From a checkpoint of a small transformer trained on Wikipedia: MLP 2304 tanh GELU.
Each number is 128 + 32 x the weight over its row's rms, rounded and kept within 0 to 255. Layers, rows and columns count from 0. Numbers have three digits each. The size before them is the row's rms in percent of the matrix's.

# up: layer 2 MLP up, 2304x384, rms 0.133, rows 1188-1256, columns 288-383
# down: layer 2 MLP down (transposed), 2304x384, rms 0.0233, rows 1188-1256, columns 288-383
up1188 108:094164149094124090125128073130111155075107058120161206150071060161106095086121101105052097137148119108165142115129093097150126123094149119116149123094104177117109157120125155093168112173126133086169128120139137108074152110121123090183153136158155154126102188103161117088143181079140127131
down1188 108:127199120088172058074147096101149103085074039102116127098108138164134091107082076111099126119128095145158106108121132197149113110114150136110147199123072133115122112078115113080125085165140163141128086095143119164097179122049145120181145146200146142072130145092209112109121167131097161096
up1189 097:163118134128086131112139079147129093115160164118124122160067155121126134132170098104160144211120149159107108143072195132137091151121103145193137166155141081116138151146089127057164114198132091114158101146148083143105073081132124062133102129104160097081101130172127095118185163185071116127
down1189 095:112157136178121113165103126125136191138123097130094095131178078114108116118100164147110167085130056071143191182112116114156176107128120166112111083117115115131097130134141148140087131077141151110132158141149168121106121143066146171108111137180126131175130144115201144121078130080147088154
up1190 110:177118123111091106135127193115092107082179161147157073174104117106100153134198119135092158127198109104158128149136153146135034123151184180142076080152145152118145139110134131157121111097172062107073173131082117128104096173103154101119145111166115185148116131103105144182105086108099079082
down1190 107:106149188145123120168121191126128111107117118166113095131180116089075060146156082120153145152099168092158113133149115128103106103140143088076112136098128115124121137100124224134174158167122107079170177134113155065119089144136085122117194145138072130175105115103157080128185123105162102106
up1191 115:186134204167185080154089185068145070181134101131126137072073057101137087108145152107137107133096137179145084104165125105179139148162102132111075145088120110128170130151147160134109130174141099162071140122142108146181133160147108145126128129096188137143120138099179139117164128080092100140
down1191 118:123116159168088081141136080107163082114117115095165098119139133097123109113142179101090160109162141092142100137152130100184151056156170149131138113063146102138168193143139183121080147130156106155138122184164097184141130118112126136160173151120175107177095118165102054129107074071099064160
up1192 117:107050149160091076130083158142132178175162126103133153167136114119126129083150062142152075183147120143139137148139139103104104141149190044139072153103145110108109091129115137146118078167107097130105119183104143157169162107082114134082138118116129188111142117151200118146074155179170123150
down1192 116:155092119093126146193121154133066125159120125160111077105036162106128146137131139123141168123113093145111129145140080100073101088149145093118074170112180103127180124151101141123136114111089134116180163183031168116137113147127141128095129169178104064121112132097122078082138149172115101140
up1193 064:137101131157086129125156156163134121115175135100176230164038126159132189103132150147101107149074130093107152049135145084167164133133143150103075095121114116087147173091137107157091150142090142097143159098088073132058112161163070130115109138174117146165125118149136102089099145141125105132
down1193 059:156201133104139145163173189117098168087162186191143126124129150133107107134131073116110080125126182102192113155093152136112139170110194136164088093135106132083130095082144136126172117156156183200113184071193134129153147092170091163118090148125154114141143166141155126093091159131176149172
up1194 102:131136135114166144094174137138112135104155117187161156137100140182051162077155146131107090174146181116185159124096135136113128176115058122139126111118169177119164206133165086157168111114137128106141065134069123122114077098110121105114078083115166130064163152170149133156127103095087188112
down1194 105:124115074135157129120165137139124106105173143093133073142113111127156092104147106153156120094139124153128102069096138142069168182164060136088195070069156154132135134098140093116133190183155148170182141156139142115143100126125173151137127057090118138045102114085085128137200162149092097140
up1195 106:103111176147116120163150100166167130126168095114154127119125148119113171148137116161085132129070156123146165110156151128106140149078179154163097046124109157112132175157120073144105163098106114071158137122081040108133147074133136074172120166158151177117082178119102133127060083092159098150
down1195 114:126084150176126135149075094115111171076093195188188132110136115153123152209144103112187103126097178136195161129087089094171139123145143117182106118135094129164110135142131154178193103160091132113170175089119055086149128097071126133182093128175143159125080119151144111077120115107072110097
up1196 090:129143127128078140145112111137119137146152132128164130124147152157142098151133187139138171057190122102112117060136107156171173111132089167151149058133096132186145077128104096129158096104078134148125094129183098129112110147104121121130096140105154119061132142163148057103119096082137073081
down1196 089:119183159087116154166140106056109120138071135153133105148101120158152192108141132198104100115163165111071169135162124113141141160176147067125130137172156137144086071119132094109102115084091093101153218158150161152116119126136131132114143107119179111075154114101127171149134093121143077110
up1197 099:169203156148162138079135118084145123141194137127099144087123050152127062125170112099157157118093128077130134069116109158155118102126150168123145107124148109124186064115127168155221151080134129116106121123095116145147184129108176215118151115082167089107096114133158133130084153048171137116
down1197 101:151146147114151154110115124084155125227143080170097120106158115125117148120132128138115097183108165104150153070130160179148100105072132113139109138104133121118146086106132118145186132200141091163135146074096108188176140078141153128085167140054153099123076112134095109137155194061156124168
up1198 068:119141105152112095131112086068102135094119133122111140141203054118157101087144093101086147089161137103118177101064081122146137093079099129120117161113162191137198132110117149171072130078106124166099101113113098057077122102142156160066109114148102128129145135126158134131103104040132145134
down1198 069:101174159150169179186098172141118086104116121155137126124161093149126118116140170203108156131141149126081074149126161171093092186110121145134114160076176131139145111118166151113128127112167137115154108139150128117102093137076135154181124113167153087140129114117161129122074142112131143116
up1199 088:154147162125092123099135081126113135139127115128094110120168126100178103126095089146144127037133137150081103152110098112145140134137150145155157151097122161140076083090159096148121145109126148125085108134206093110139096102131092154085143092101120162132081108189093172119099103177134112152
down1199 093:127146182186100144103151130125143147114136139145149121137175157137121161098110148147138125075209182140075125173162130099122150148114138181161089155130123099122093090087115098145063111119140159177118095130109081095189094107128146077126165110044090170146119115178143177130100139145115129138
up1200 098:185116157111113178124177135155091125168149126118151182165116122126138177112104157101140108194132137069097139148105134147151187118106172095135102147161124070095093143136149162180064158114144191104120112118129074176126183167109070139151090123074175107133085114121094113072131127100178160132
down1200 108:121121147084107172135099127121145132184125099124147064077108121138169221072095138105091128097125077034130161098164101092103159114113170086113102112126152099123084126135113138155089106093141167171118144122073115158088179143126103162130081153124144139154105129118129099077215126161113146131
up1201 127:190125083178123172141183107119154123142115167119182059097132164162106180188051134125100090135112171143076149161070149114152108159095139114098154156169124181160113164157162136104091132079138119151065097127134127129073190132114059111104100096175121120118116116133087146095110159154124180205
down1201 116:064128168059143176108149095078116130057132111117103164167123098090132082120195131077115186127185129136181137106147137171182174119104119140158135113123101055139131122139093125198109113171153108091151159136091165130109100112122142147128156129081139175125123145088100127178134094056142107050
up1202 079:160087101181121126102142093090170198130157169133089071116059127159116127224189148120150182140169136100122150096141122130131165185131169187213038063112110129121105148108118099102153168112054129122075133166112147132089118091084110091117132128088137127100145088143083112200119117153146107082
down1202 078:089142113122170093113084104098147099164186163065081111110104141085093146091143202177090135122074164137083112095121141160056102118123127139200078118078087124102148149145143145159151136141139194086134071071159131164168118163126176103132181156118123098040153097102118137185094121174153118180
up1203 117:053170185120193110153096102116115114122171108191118123141146091154100095084128138089110128164146119090167096105125144115125157089116061095100172161069113100198109133132095079096147135151172121096106097165139136193180160140148135083129143113111209159158124139182111119159109175094181061146
down1203 104:162116159142121147175095095145156082100166119201178151124124103136173130154118104096113115122118106101102102091108146107108094115101132059140143131177172138073179063139142156106150133179150101124098166126174097138035121120127101126081120109153144133153075121121157150084106099159124120113
up1204 101:053114124144100158125151151120079130155128093101145136122134147196076141205093136147122161178117159078107197168107118118161132131159151133156087158107131147170135156070089114133086137135125093189037140159147082136154120116041127112093156113130176111102131128195159155167130102147143094112
down1204 097:170098118158077167162114147110114147142135078145131075119161184096141126114181166083159176131077184092171148105150105117124090123141198085163091178120189108097122201092119095099111144169087089183137146104114116078181144153130170158108150132089108130198195084094159162189116152112142149162
up1205 120:133144092107087132147150152128087135151127113114139091044135226098088140173103146091085108173148138089084075103159130046145144188126103090104056126082115168061119101118148181131175142184134147128121138157123090161162146110133077072106156134136101139092125129167122115117177113128114124128
down1205 119:079125118109154130073091159124172069113180149152140166131173051167156121084124127224160119135110079142155178181110063143129129040137165190151194092168170173098134146076182122144065137117127121142129109112152165104143136144149139146080106139160153146143168133068108164146125129088142127103
up1206 095:094118142137096129105115149198106079128100135172106157138152132123138106135108154092072109148112105081147133099124157102161078120137138095127084129125189142140124177125163081159166094123092133110089127167092138110103130058133090163120145150119101122167174103138105095080098122156110103154
down1206 107:100127086164114140102184120124106097131000093105100100111159172130133123100137137109176163147067213125141141137140115127192118139156115142190077170120107148111205097106135113147149128199131139123202111118111139166141092122170107173175178142159058156135113108129156129078109122169142155163
up1207 083:084126100077188098113113126090156179124146107144111130159160110177255176125102099097144131105077078057136152155114096145153119127119069123154212136147110082135117091119162145116148110090100145101149081092171143058088133106150185171168114187121127160156144071132211179154165136075123121154
down1207 070:123056100060095119118111127069113137086091128123194111098150148157114152142119112166147110115170095132095164125091165096120113147120127139129143086163084145184151121115141117097167149121093091094156106130147187153106149111116181153151155171203193094139123173115140141088130038114102064060
up1208 082:070106157124179155173108128101127134114092117149078193109140156095097183110125060127065117133108131099155156197127174101120166145055124183137142116086130164074139171123090082110151056136106166150108072168138085127134105153198160131114128137166077204163134171141109122131099177173132151143
down1208 080:092100090206137176096156043168145126148112192149104077110180155118123091125126113182108117183116176131140104131162124176114089134148083156113053071128066109168147159095122120148104141095117141102136148157144191121109145151127192097105082155102107162159099109109190151087142152108126211085
up1209 078:145063094104124132102206129129116152115095151182170179155111146106061077090140110157115118139168151098092180089144124110147170127140164153151095181155105163171159101145136091125062140148126107123078099112105148110131106155078131146145103137092170183136102080151097089150155093095102118077
down1209 082:138111072113163146172098124110112122098094206180160142092110091109081114129086129097143098158119153091162150109207092124135189100140106128123207144111081138143112113088184162109161117164122139097076160110132142146152138071117139076223108143127117158138142143114102133092105162054112140155
up1210 107:168145113144124082117132154075122119174149075104147158175132149155121097143141145111166164153167100107148145159132079154212111056095087146152080150128143069185082120148116134091110103142120081087137121149085182128146060088191169164150180085140157109121163114126127136113133093109199144058
down1210 110:099166158103133139159162190138121116169108059057138153107181191110185123181157118140122151096128104118140196164164112096184100085080133133113118126127166111106133096173173211162055113123145090121151144094134202185179125126124159156084165101142130118170146099134146154127133114128128096104
up1211 087:135134114064127145131181112144149174137081109107101162166092122103127080097102093180086106095134134111098135155148120127106151140240144162118139100111129108133147100183112089116152129109157093120133113140100158142093159075096149140121148159076162123119160140137161109109128116167133120135
down1211 087:107108123091120150135133130165148158195088093129188117195126133115112067105163101167123174180062109110100108145152161136125116154183124140095137077146170134100178132154121139130167102114126175102107090119130064158132111087159143143179120127088074086101159175159085147096204140124123165195
up1212 071:158200130102133140123093098082070103157100095094136145166125135100166116158135155185138134143208164201126105100173144140091117117153171190098113069131085161127152141072166111149118067105095099123162117137121129153175172171103126107137135110163197108117192149071168118166181078158149113098
down1212 066:141089070109146205102082179108117098168090115122125107174140105155159106144156123140160140181113125145088128184101105133130115153093138110129073186074063144101159152117101147142136157117145103187197133163140123151180168115177095148172121131116149101163133156083127118147154129136104112082
up1213 101:178155128122089119143162139130126103133133122142143143120104109152179128104090181124104112053174071138138111130095133077125106151109160097135184100037069096132138111093119156150146120157091210096105171192099074118145111088086184142093123123145136115076121086127123125126114106185139155079
down1213 115:123153107157116181158142124150139138125088136149094136104164109158140103140101125148150144090200102095142109167131160102126178115142145097149166118121125119091108125129097177158148157131121151150065114094089108062132044136077150151149102132135116072086097095085147118084137076136143122153
up1214 106:073139143149094132123128163149073074133094134127097223192139146139115104106135137112118137129105143070123191132122109142102169120136100134133147131190173142107123126114113074083183178104144180121138125093108166175056097054118129053101080136083114139111112177094173061059116110093146092080
down1214 107:141134068171129128091156159156107083147108116103177170190117157119123106144189120121167142149084186173119170167156155090129099163098133059096132169107114105071173094137132131100099100142161117087154168136152138123140082107169174144111118178189120076093123135107128150138100148174172121141
up1215 105:110089144145097156115110139098106101069102117134128133092092148156179180061098083071153064109126080116146109117142136124159150128141143169113111122128159157135116116139139111107092164138173143085071118167096145133188185108103176094100096195147162181092139174128051128085145094119078125109
down1215 103:127138146114166165127151089161123118119120134160164134107125143131138126164099045121183121093033156138106118174132114097129156085155131111126141121112142112144127034088076137078129055117133078110154139131078140138117104130137160116159169064153103106160147110091146134073140190133121176148
up1216 096:118114167115130141146137094147127113167130096090203120150094166106155095135114122143121099089125137104093118184068133095147125202082150097168154176198116117119097140078104136126141091171146090150130141139103115116143089124158079114151094114130177137102233169112154199144134185149140090191
down1216 089:085137098116099141173127129111114121118142145102092132117110200086151071147089150092098157152120139163120101097082173190086107135116067134142158107120117110171182140138167127094102115172143138123169112099113110120092154129141186149154161074109177114124135117123115108134124128139119159063
up1217 089:179144120170154103137117122114147157064142101135123100153183106129117147171180163160135116082116131115149133134137134179082112121115078124099153148128127130112086120090151092115141120107083083080081065153104124144172180077160083133136159073126130135159074111119135138083158101089147146055
down1217 094:112179116138117136157093094170139152138148126101137109125151102163143130130160096163049147078110215129140131100102137114126153169114087093134179142132127106090159167177156092112055160107129096124101091107102155153110178123158144152143200117105149172128083114098079094106141123071154103122
up1218 096:158128143128122115156093096097125132058144156213167167140179074139198147161163109097111108110096124140122118102086101072143134102124163103141121153178083136139093130161129078095095146135141114189094086076190097150183117150144116160124154129150161123166129086124164157167135130132187165084
down1218 093:091114137098161116145110117084127143038174118167141136136136101167131092149181178070127136136096156100121113112109100116117137108164191133114143128118139134126065086126145149131134105230124106127139150073149102161183120100097161160110124162123163108168168144028084096144161103119131074074
up1219 112:094114139076125175109109130118137101170164103103148100143131101113135095175150037183074188126116144091124128128108174162139106180164223127125130119133181187113080090147102118168114133133090090113108126127088106116155091070097092143104142145095107193065096115082125111168168083144100114082
down1219 110:122136129125180109172118137095135091108130193142142052157097108112141071222125108153151151137092104133143120075143124127145075135110148099192101158094085153122175107129149100153125090078070174102076143140106140068124166126080150118126157127129057134100097133088138100123169107120143171096
up1220 090:072086151152111112125161127086170105188134120119216095133079141095118120160123131168086101107151115159136075124143166121109079164107088154090156126168119088125152123097127107136147122121119130077138146112145155096174078137107108076120118085108112131096178105114153154108101161147189135086
down1220 091:072098133104133150129149103107149085094102144158108124132114116113151093167108102191186129051107142121165156132136097155199172149141103150166134166160061126163122167168133123104065104086129136125082126111097124069071148163153114194093102150121130160145159153130106092122073163157146056096
up1221 086:209066110159115146105112109093174172227086106089137130181114122165108118129080135102132147088038173120091106148170161150098167150098068124110143173079146141128150113138105136130135120099109109101094130128144132164087194200084113164147171120124084150152096113147143059095120128109175159160
down1221 081:158161179157118104161122180161205143083106143105152112119145164134127135120110133107122134099130132094154170111096111064117109147173161156120166106125079139105120068136102090129137117140160189141168117100189079108095144151174106143089150074130063085168099178158145164129166117138093158149
up1222 114:082130119167104106078099113175166101103106213105152186159141133099143141141110163116171106133144147175088157046090172190119141186149108089121154108124088147175116120159138150161147095211162098145113098113155109109153117105108085137152109122109107137136144141068149079156086150093140116158
down1222 115:123081107184096108086136129152134100160115140148214139153154052069175126079182091146097121104109118186120143070110156112130116089217177108141141116143099129157120104182138114135163128137125164142156092112133099153162131158138092111109109120123099108167103097149148111184106133086127076150
up1223 086:191125139108119070126140139128122116161094150096153058105099135087123069167139095152164113136190104164111176163161155138137110075118101092147148110116078067092051126156141072135123142220130050165094140132135084094178134160129173130160144137120114161131176177122074170134113165121157171119
down1223 086:171085156111112064163131171135131184144104179100146111111152154157125148159079154124138136156116120156112112050209101137116084116191081121193162087115124179106163166168129101094123118142118113202125130167149156078076094085134150109127156126135147094132161124155176158141172121172079150138
up1224 105:093140089089152124087133158171173148107126156175144127158204128130119078143129136072120163081143164121113162105130102112122124068106127179118093094182104088149090126081170092154093225135130106129114135135189191095122138087110152156155140106122134099107086129106135124153204101091144108093
down1224 103:065075166081090097053156130157134197105151168215128131144170122201098089185153106105100100126168175124112154112103088142086156177134136181151135092107068124150130160102225099092112074152095101164133076087094101164164163123081139160079076107143120162070125075140112105078110148078146180174
up1225 083:121188115138128155096104119099117155093152102176133097116056093157141114173147128106120073138100144140095109137133095097156156119129111111145137156120092192126101157098100121111177111101185116151092137153214139155167139150106157158156163120093176148085118101153068120140114187085119097125
down1225 073:132050154076110097145123206141147118066102096139134137101155133101221104159151117126163123112102053130118170133149176151060102119153145116204108195104097112091094119144147176119099096121170128097095142111126185115125090092119115117149075037125141115152097138124164117162181140114111157079
up1226 086:138137120041090079111142156104138174192159079083075140169124109130054143095140112134079219181138128101141104106113178123130147154167150134133143156108125129194167155094136181135167157089121118177070094143055122117086069109102133114176160181095163127059093086080087158152055113138080104138
down1226 094:163159126083104117128146079144115161173136102045053136208155121150135189113072121120063216091085136090158073107095157167132219155145095159143130193158109150155107161121196086102114133123122183148129142133110104127056067085180117123145127153135151126122089129114149101159108146125108080165
up1227 103:095168113153140114149108128132189128112191163114093147161166076107120142159145118101164096111090164144107125116117119140055148117093097084147099133112088146153145153157118151147133129122152090128124126164129095162174128171130141119148109101065147121170101138107115150097123126144141091155
down1227 097:137145157150144158133145150147140084104172139078122124085150124096051126103123161160174126145088174156112203111116081143135145144123121090156194157158074129172099157156122159126130100117149153154129109161104133151075066121129119109122133145129157162146115167136137097093143106176149155093
up1228 120:089163151200129117122146125097104130148135120118183147176153114100151173179145136142096126136140158136115110085093099159071167196078194071175136084136172106107173131122129117113098138080163196088143119114142150137090155136116105091141154120101134142120112121142099146158072131132123103167
down1228 115:090121156169158159200127178145127105111184153123159108131112113119100116146140112134119108124098166204121112160079110152068145178057130191160113143088078114075117141097130104136125129142131148148133116085109084106128168106161201146140119144086119146135140108112073133161105127070136128173
up1229 075:154140158139144133108164113128120114130133156119180119109161095140098107178095130099154158123156071108152159082148138080109137068144165130137149163135118207089129059119106117109187104114192103172129133140109165113121085178145143079103132141083111095132088115193143054122172079145158131154
down1229 074:092107163170121110099141142151127175099137100115129098146103080156178113146173112134167092139175131140131068119181065176173126154155128085153083068129054107143170106143156125104127149127121105122072134129115131203088111101119053138162156131151164132106129090096123124105208130086167177111
up1230 107:084090101144157146099116102163150123120151106147127087063107141138152141135039062127110104188167125129155190087120070172126192115155184162135105080184206173093123152139107152172121153117135197118070095155143171120127155111104070156099156191141129182125131154120159112146126062071129083129
down1230 096:141132058148113137166146135112141146101102118083109158114094193116155148159152160173156059169111111144107105122157094155086087107152128141149048154129082147148169133149098133137179141096090132128134175176105136076151134189179119091122138140079136136167089122151126078094156096136061156119
up1231 095:080173122163167064119093148094097139096133088088170138137148159077067082113142099119143163181031112177138157124113094178141161147123116141120095147102158178075115162143139128138152146165121069095061079204157088105150135132132168068100110136102110088208068168043134109096105142088080072111
down1231 091:146086113101138134133112119117086116169122134153127069133131145148129106167172146185198096195116113120087126117061082152156155101163133103159059169129169211130169143209116147125162153099171117162134143149114106192158167115102162172003114141135146134150125201173123159118124126088064173172
up1232 108:087141095084101184087117136110120136148156126154133065110127104120134201107055128065100161157099129084171098109093135129152136131125129069084091187162111140133171051085134217039108164109140138133153122127146120153164147192075107136118061083145185173126162156118074070171102182112125156152
down1232 100:160165098131128139107128150112148134141102114121128141131105112127104110147127086124134116202111114103112157145120153158083111122060153116127171101150091169062142096135109102102073092223147193157158088141164082107107117139111134160121144116142183121129132112140130113161146159099125130162
up1233 089:158147147139118086150188099117133156185133151200174190167114127121066069100120123136084140120102143124047135155101146113151144136194116170100142176158156095193134121094141183200149083138134141124068128123146094107113134095144120165113091106075196060108132104126123169118117189136113100128
down1233 095:101146117087076150163155131127134119198111202106102164151132124150088127127119101155110118143134146110042108147142097146135128151164127136192122104202121102163152138137121179163177097142181128157084114102147123134086119123110101116126140113075253148137061105149098177137129173149135171146
up1234 093:168108136158159117143095126130099137126124145113163123201087096081099129115115135086133089136146150134161113101086085092139158154168121141112104137133106155135097105178127097133163107163184085118167116117116213139137147087092130148135137126065192149072099174135145090147099114085160163151
down1234 095:127102101158132129162113173094163127152069129110149091176112153162072150141128116135144155172153165170163133046147120064046142186170097101079114155183103116122112079123101113169051132124143148137125172172082066119124162113113153100186111147061138106157099139167115090137059145140167128087
up1235 063:083100102103156086157099146072126157044098139130106123138123105193084167149134106065122132093135130146079117103169075092129193111147122162166121121125145062116142144085085112133162124152121057104155165130131079180153169140131150094128134106084142115112174085088162114080166145184123168172
down1235 067:098133116120095089171104155146153160121139185140132162163125103166082151186134158040136098124132154138164105157098140154080146103157133134168065085156120118153159133157116106127136071118147103059145122071120059185187152113115135144046165115115135121157073094056148101123123095136155123138
up1236 148:116150139123143163090139194146146130209172080142104137196168118115121148138142151100156090066108112056115138091122133151068143134104118128167128139148154142116170161171105099193112138160120103147105075141102122060129175106179134163193150135117114152133105164124136125121123062129135109078
down1236 130:182143110126101065132084121080047157113141109069199144181179138107175154136101109121133128158156137145096107176160119128123175119148094107102154077063084182142088126154040084126113138127140166112079149115127121132147082167077120156095143122144128093125143096157152122179203136116168164124
up1237 100:116145092104147067102117162120166110125154157128104094156166134108057149144148128150160163142173127076160134103177135163142092125126186120088075160093165119173143120093147119171170169109138121199079139137146175139133108146172105207114140072185105170081133135185152158185166133121171082094
down1237 102:183200132119150158136133156148141133130155163154140103113155148153114128178139166165125128191110147111127148195119114116128169083081123121142156092115182037140097030093145099130151138130107125181165150171125162130095076088106134123087090137148089137150143143117177122170124144103178134133
up1238 097:087156144122112045101129171097159160084170117130167080089106131138065137160118113118172140167102116137155165128119114085095154145189188074100118140127131177156135126080112142105137178176107112146088171086088180142125107135162156172120180114125144097114119141168127143120097102130093139177
down1238 108:137132106143095092128197128092174039138155115151149140129141120158138096095115096135121118140168124094210150145062139099103101074150126154121143102197102167115128163111118121112194145152126133182138205057114116180136162163147112144142148123112119175159116120104102130098111082143165131219
up1239 080:110109076120066113162119094139113140092084107117100122084083147056081145135114115140114143074161120119152167093123147118092096058161111109145129131133109118135118105093092092082136089141155105114126133114128081126157084117150085045125137186113187109099124089092065139158065151082091138138
down1239 081:126127107095086105097047081092189141088081110085118106125127190107148075155129090153134122113123106076111134156174167129158131088117106107148136148103097124146126114105126154058103154152143160095088145110133097123103145149134165171155079109110180171129129138104084129124142161141074080119
up1240 098:133178126103109137145099115118123136184151124134140126139120137149154103146099122079151121161184114167158158107139129166147167069111202125089067101118162182126110147076106154161071111172150144137103089135120149135137201116168155197133144109119123133086123167143129130134038108080120074166
down1240 108:086131130145144170165139137122073129110136154172146121158142138107116123128104133125136148117113117141121133168165098136111130142068110110182084172134118159104139136100074129152100098102193156150101132125125119181115117105122160144112137138163145167110127170145141044102047123086051073162
up1241 097:122147135187126157122127158099140099154119083123137154163109107167144126138141130202105161177138084202192154112132069138160153096134098142146138168160150140151096122035152058133080108100153148183182124116134133178091170175175180115115132119175074129120078136154109142075104061134142193144
down1241 094:126096230093056171161152144091072133118118084076129095171135153135162184128132157127122137202106086132189121135150136100148074178150104059127137213153114155187080101138098158162081206044159113078158136091120159148080166146079097095134135144087120130129117041138112158123149134098129109145
up1242 105:146117100145139121158101156131100151102119118108166124137104136154114139153113151077099108039141099128195136137168122183159105073141139120093137096153154130119131096157111074127155154125144073162105123137125106172112138120155111184049073153120122143132123129160093097149125082125124101097
down1242 107:111096105137176126146127185124120103144163109156156113110159079118155105114162156126138126114132104119123093094168144115151122140068135096132091084109136087143153136070156103183142148147082134206189111096175116165175173098174120116171082135179162081122132159108090110081069089103093086111
up1243 101:165116076072106112141163105159129109133152104151189147134143138149109158166133084143159112090149134102120181094172107185135152145158148173163116129141133140118136142122151125125140163152123107224102119096176084164091103096103140126108136121126166169146071081124175101155089059087127142084
down1243 106:141145120127172181123133112099114145132112128140196078126158149164157083136100138128129112149064187107088156138183091156108113147174131144091153164109149082097125173149091067134120142127118126155080157094130077165079130109118190118165146141131168168107114100053066133187114130089183121160
up1244 088:111127089162111118115041119105058092146127114128157143137113125118124128157166097128158087137062165148148146157176105084110083146092146112135097138180140124137147155119124142103146126111177124159092173191138134162116100111065106108136150099151131133128148094201114197161113121109094128183
down1244 092:117095137087118145141116159145128104107148092165177104087153125088106163108102116156159103174138113160168138105140143156118102094157081182133084159155166181125161157088100129167141178101136108115122198176151135147124096071124158072194116108120133118139057166129184129139112104061167150171
up1245 149:120182090182130091078112138173114141132100163099168106122097196134055140129111165108128110091141127177148141163130110137131141088164095125116083126120141143081143145131129159137064137120150116169111146123104164149129155083147049157152105095157124136160149082151154175150138111180129167097
down1245 126:145090141116151114094118075146126119111174085107111150103102089189111135133149173089114104131143105120079177114137132157116173097087162164117080117199123163102107126141119135103097145102140113142123110142135101081095044032117100113139089141150119102097154163153070152163156084110156124132
up1246 099:096169136133092119062121136098163073133159163168145130167108162133153124097145140127117090113117093175109123150124099131126121127127153129102151138125188165138184144128159061144145119143120181132147096217103183139129111106165105098055168152133073164116161088204064149151136147160112111137
down1246 108:094117118113127130119107161149135099140187160130118159084149091128155112105164128101107151091104046145099092172096108101139167131127117152101133135109130108126137157166139052180137113156143136137151074136127141100157078103154116112100127181185149146162207129153122137154143165157083102128
up1247 067:095145115179132105067143192115135169108138144134096124167105099173118141102142169134147098080161092075170147102114087071147215128171133113139159127032134127090163085160153121113131141116143129112133151164093164112092166156166087133111152074082128137124177114098117112116152083133107131112
down1247 057:115153153107119170120121130149091138162109095208182107146175168157150132140149104105158216157157144165169157188126151091111147086136121112122132183086147097149137100135141062080108157073114078152130097178145109118144133151165067135154073129142084130189109147065145143134089118107129168165
up1248 104:120092105138186118155085123160187148109146113139173216102100176121115153142150131130107123107157188072197119188179144157144090201128145091134141097158136129134126142160111067150109160104185067138124122127066179148134036091140114122108161190124182115140180182177116151132116176093067143138
down1248 118:127076136176118157172124070105102113167120158149140122112116073172100164128173161100125102102113097180086131105158120102208169121127154089179122174135045152139117078124121173145163093130143107118165142125092190178166127137133167114140174135140114156138113139135090153160111130089119117175
up1249 106:147154159142100079115080107122139135204196137088142166136083134110110080190131144124133104110103212104169132106113121118143189075124161114156118067112085099128166163092073144098102107138128116155106110109107135107136148196104147110122139128149172112128115145145117146145167100092149178103
down1249 123:123190104120215106120077126123097092159140125108108074080126143102119131183094126142125148173064164091128080130109202135151175079122114082154043121112155091079085181074074167151144153127120113158108153073144169098141130083107186163131136134145130056139109192091137087128152083126101112174
up1250 107:116122107080140123175152105107122119102189083104096133102160124116092147131078181105121190106148138119091118086107101169092136143113188206139156136180150142155094087119128114088170164166081162158093093155140102100114130165145157084152141127089168125161121171103156076111126174121170129144
down1250 104:154138142159098127127127146080082074142104165097114199139127145126123123142130068099170125130102185090134148080132172095055120114152089133157128123151140137141114132111111147151142121115128074152167165123164157092109175131105145114123091110133100146155151155121102128186181144187142173111
up1251 121:072143128158150108082073155171211075173098049125138119158146089155098134141129094085109132087068153157158138118165078152121128097118104039077083126105212154097179140121150113113123143123112165167120115161128186124126148146129118182139158178131096153118083129095115150158096109173127094100
down1251 106:127059135128140152099141125173090116104134211134084184157083176097070145138141128174126159147139132141123126141144102115119074196122161163160121164150106123142153135141149089161099124119147128136076147098116057117182136070114098102110090140139141131135135136142126105143190109136159118180
up1252 102:184059145132157161109187144096106141097180114159107100157090121155113168116151107122153101137129097116177119131107115124146164174150161186168128074158135160213137113060148164110151137101113079092174045122143190134141143130116103114152133149113075093072105141119170141111143146163148161082
down1252 106:132074105109120157120113184089063148109177089129127132121132101161115120089189078111113128152135111098173151110134124094107192172109104133120117131140131089158136154096175177100173110073117031077152094098161150104158146093177133107089150150161079087098089157141204107089128118167140125113
up1253 133:120073071140137149108081116133145093144169140071171079109118120201148142158122119131171106146109145132070116133181118133146160144094147083153086069136177153162101114098205135119096143161132176122121106145145148202080085074090145123145142092135121119106114086173145132157130135157120195142
down1253 118:077160180147110109150168087113070156111111120150110154166155107074066093097137190128094127139122113137178163135077147124138049124178111148088152166112086104142144143191093126161147135132156101076112108147117113082180134159103082120084126225135132138109132165068122124060074112093078114146
up1254 114:158108153139117121076134107166090100124092115138177115126067134082141150118125135199099165133180111160104125113122099120078155111164137115131108109134114138132089178141071095105102055067162091143160162081107071117120172179135118043135119140113116112127144092113075129111111120157115117082
down1254 106:173128162166146142111103122115141102112128123136128183134089160178175166146057130112074119127128089161051120133112097133133164146152139157155159160139123152072144131113148133120130111140100180194147133104109127098150203096149125039119130137094143146131131140113109120075204148106100168090
up1255 106:149125140080158030172114077143154139109118153114090187169128150098120105114097112096128126130136054133172126142135052146151149085086137094151065078136126153058128146112103095134141063044127158116159136174114127124138126134097162154136106154147068170183083156108076156134140128139124057104
down1255 111:143134091104113111184150138121196160082172130106166099187109114093161058096134119119136100153165042139137176111160158130134137091081114078128113150069073153123151106127175164106105111077178119123208140214152174127119188073141108089134094082104086133160129131118133160144142070090103147105
up1256 108:151141104157092094069098085103137117114145144137148154184101121111131085198115104100104154141132090077119120191153124160147130122132114109107172092139117090141113126151127136142184130130134143108178065136139112156127184139131133115097199067113112093178119173123084154148157100187165156116
down1256 108:145138072132105097086104093098116130138131092220132080143133124135053145109115141084124159150080128100111164153091123140144133104127127090129211163115122160137088138157175165123170096122081131164171073128156148113116128126121135158123101110139159169195140150124136062122068092153126103148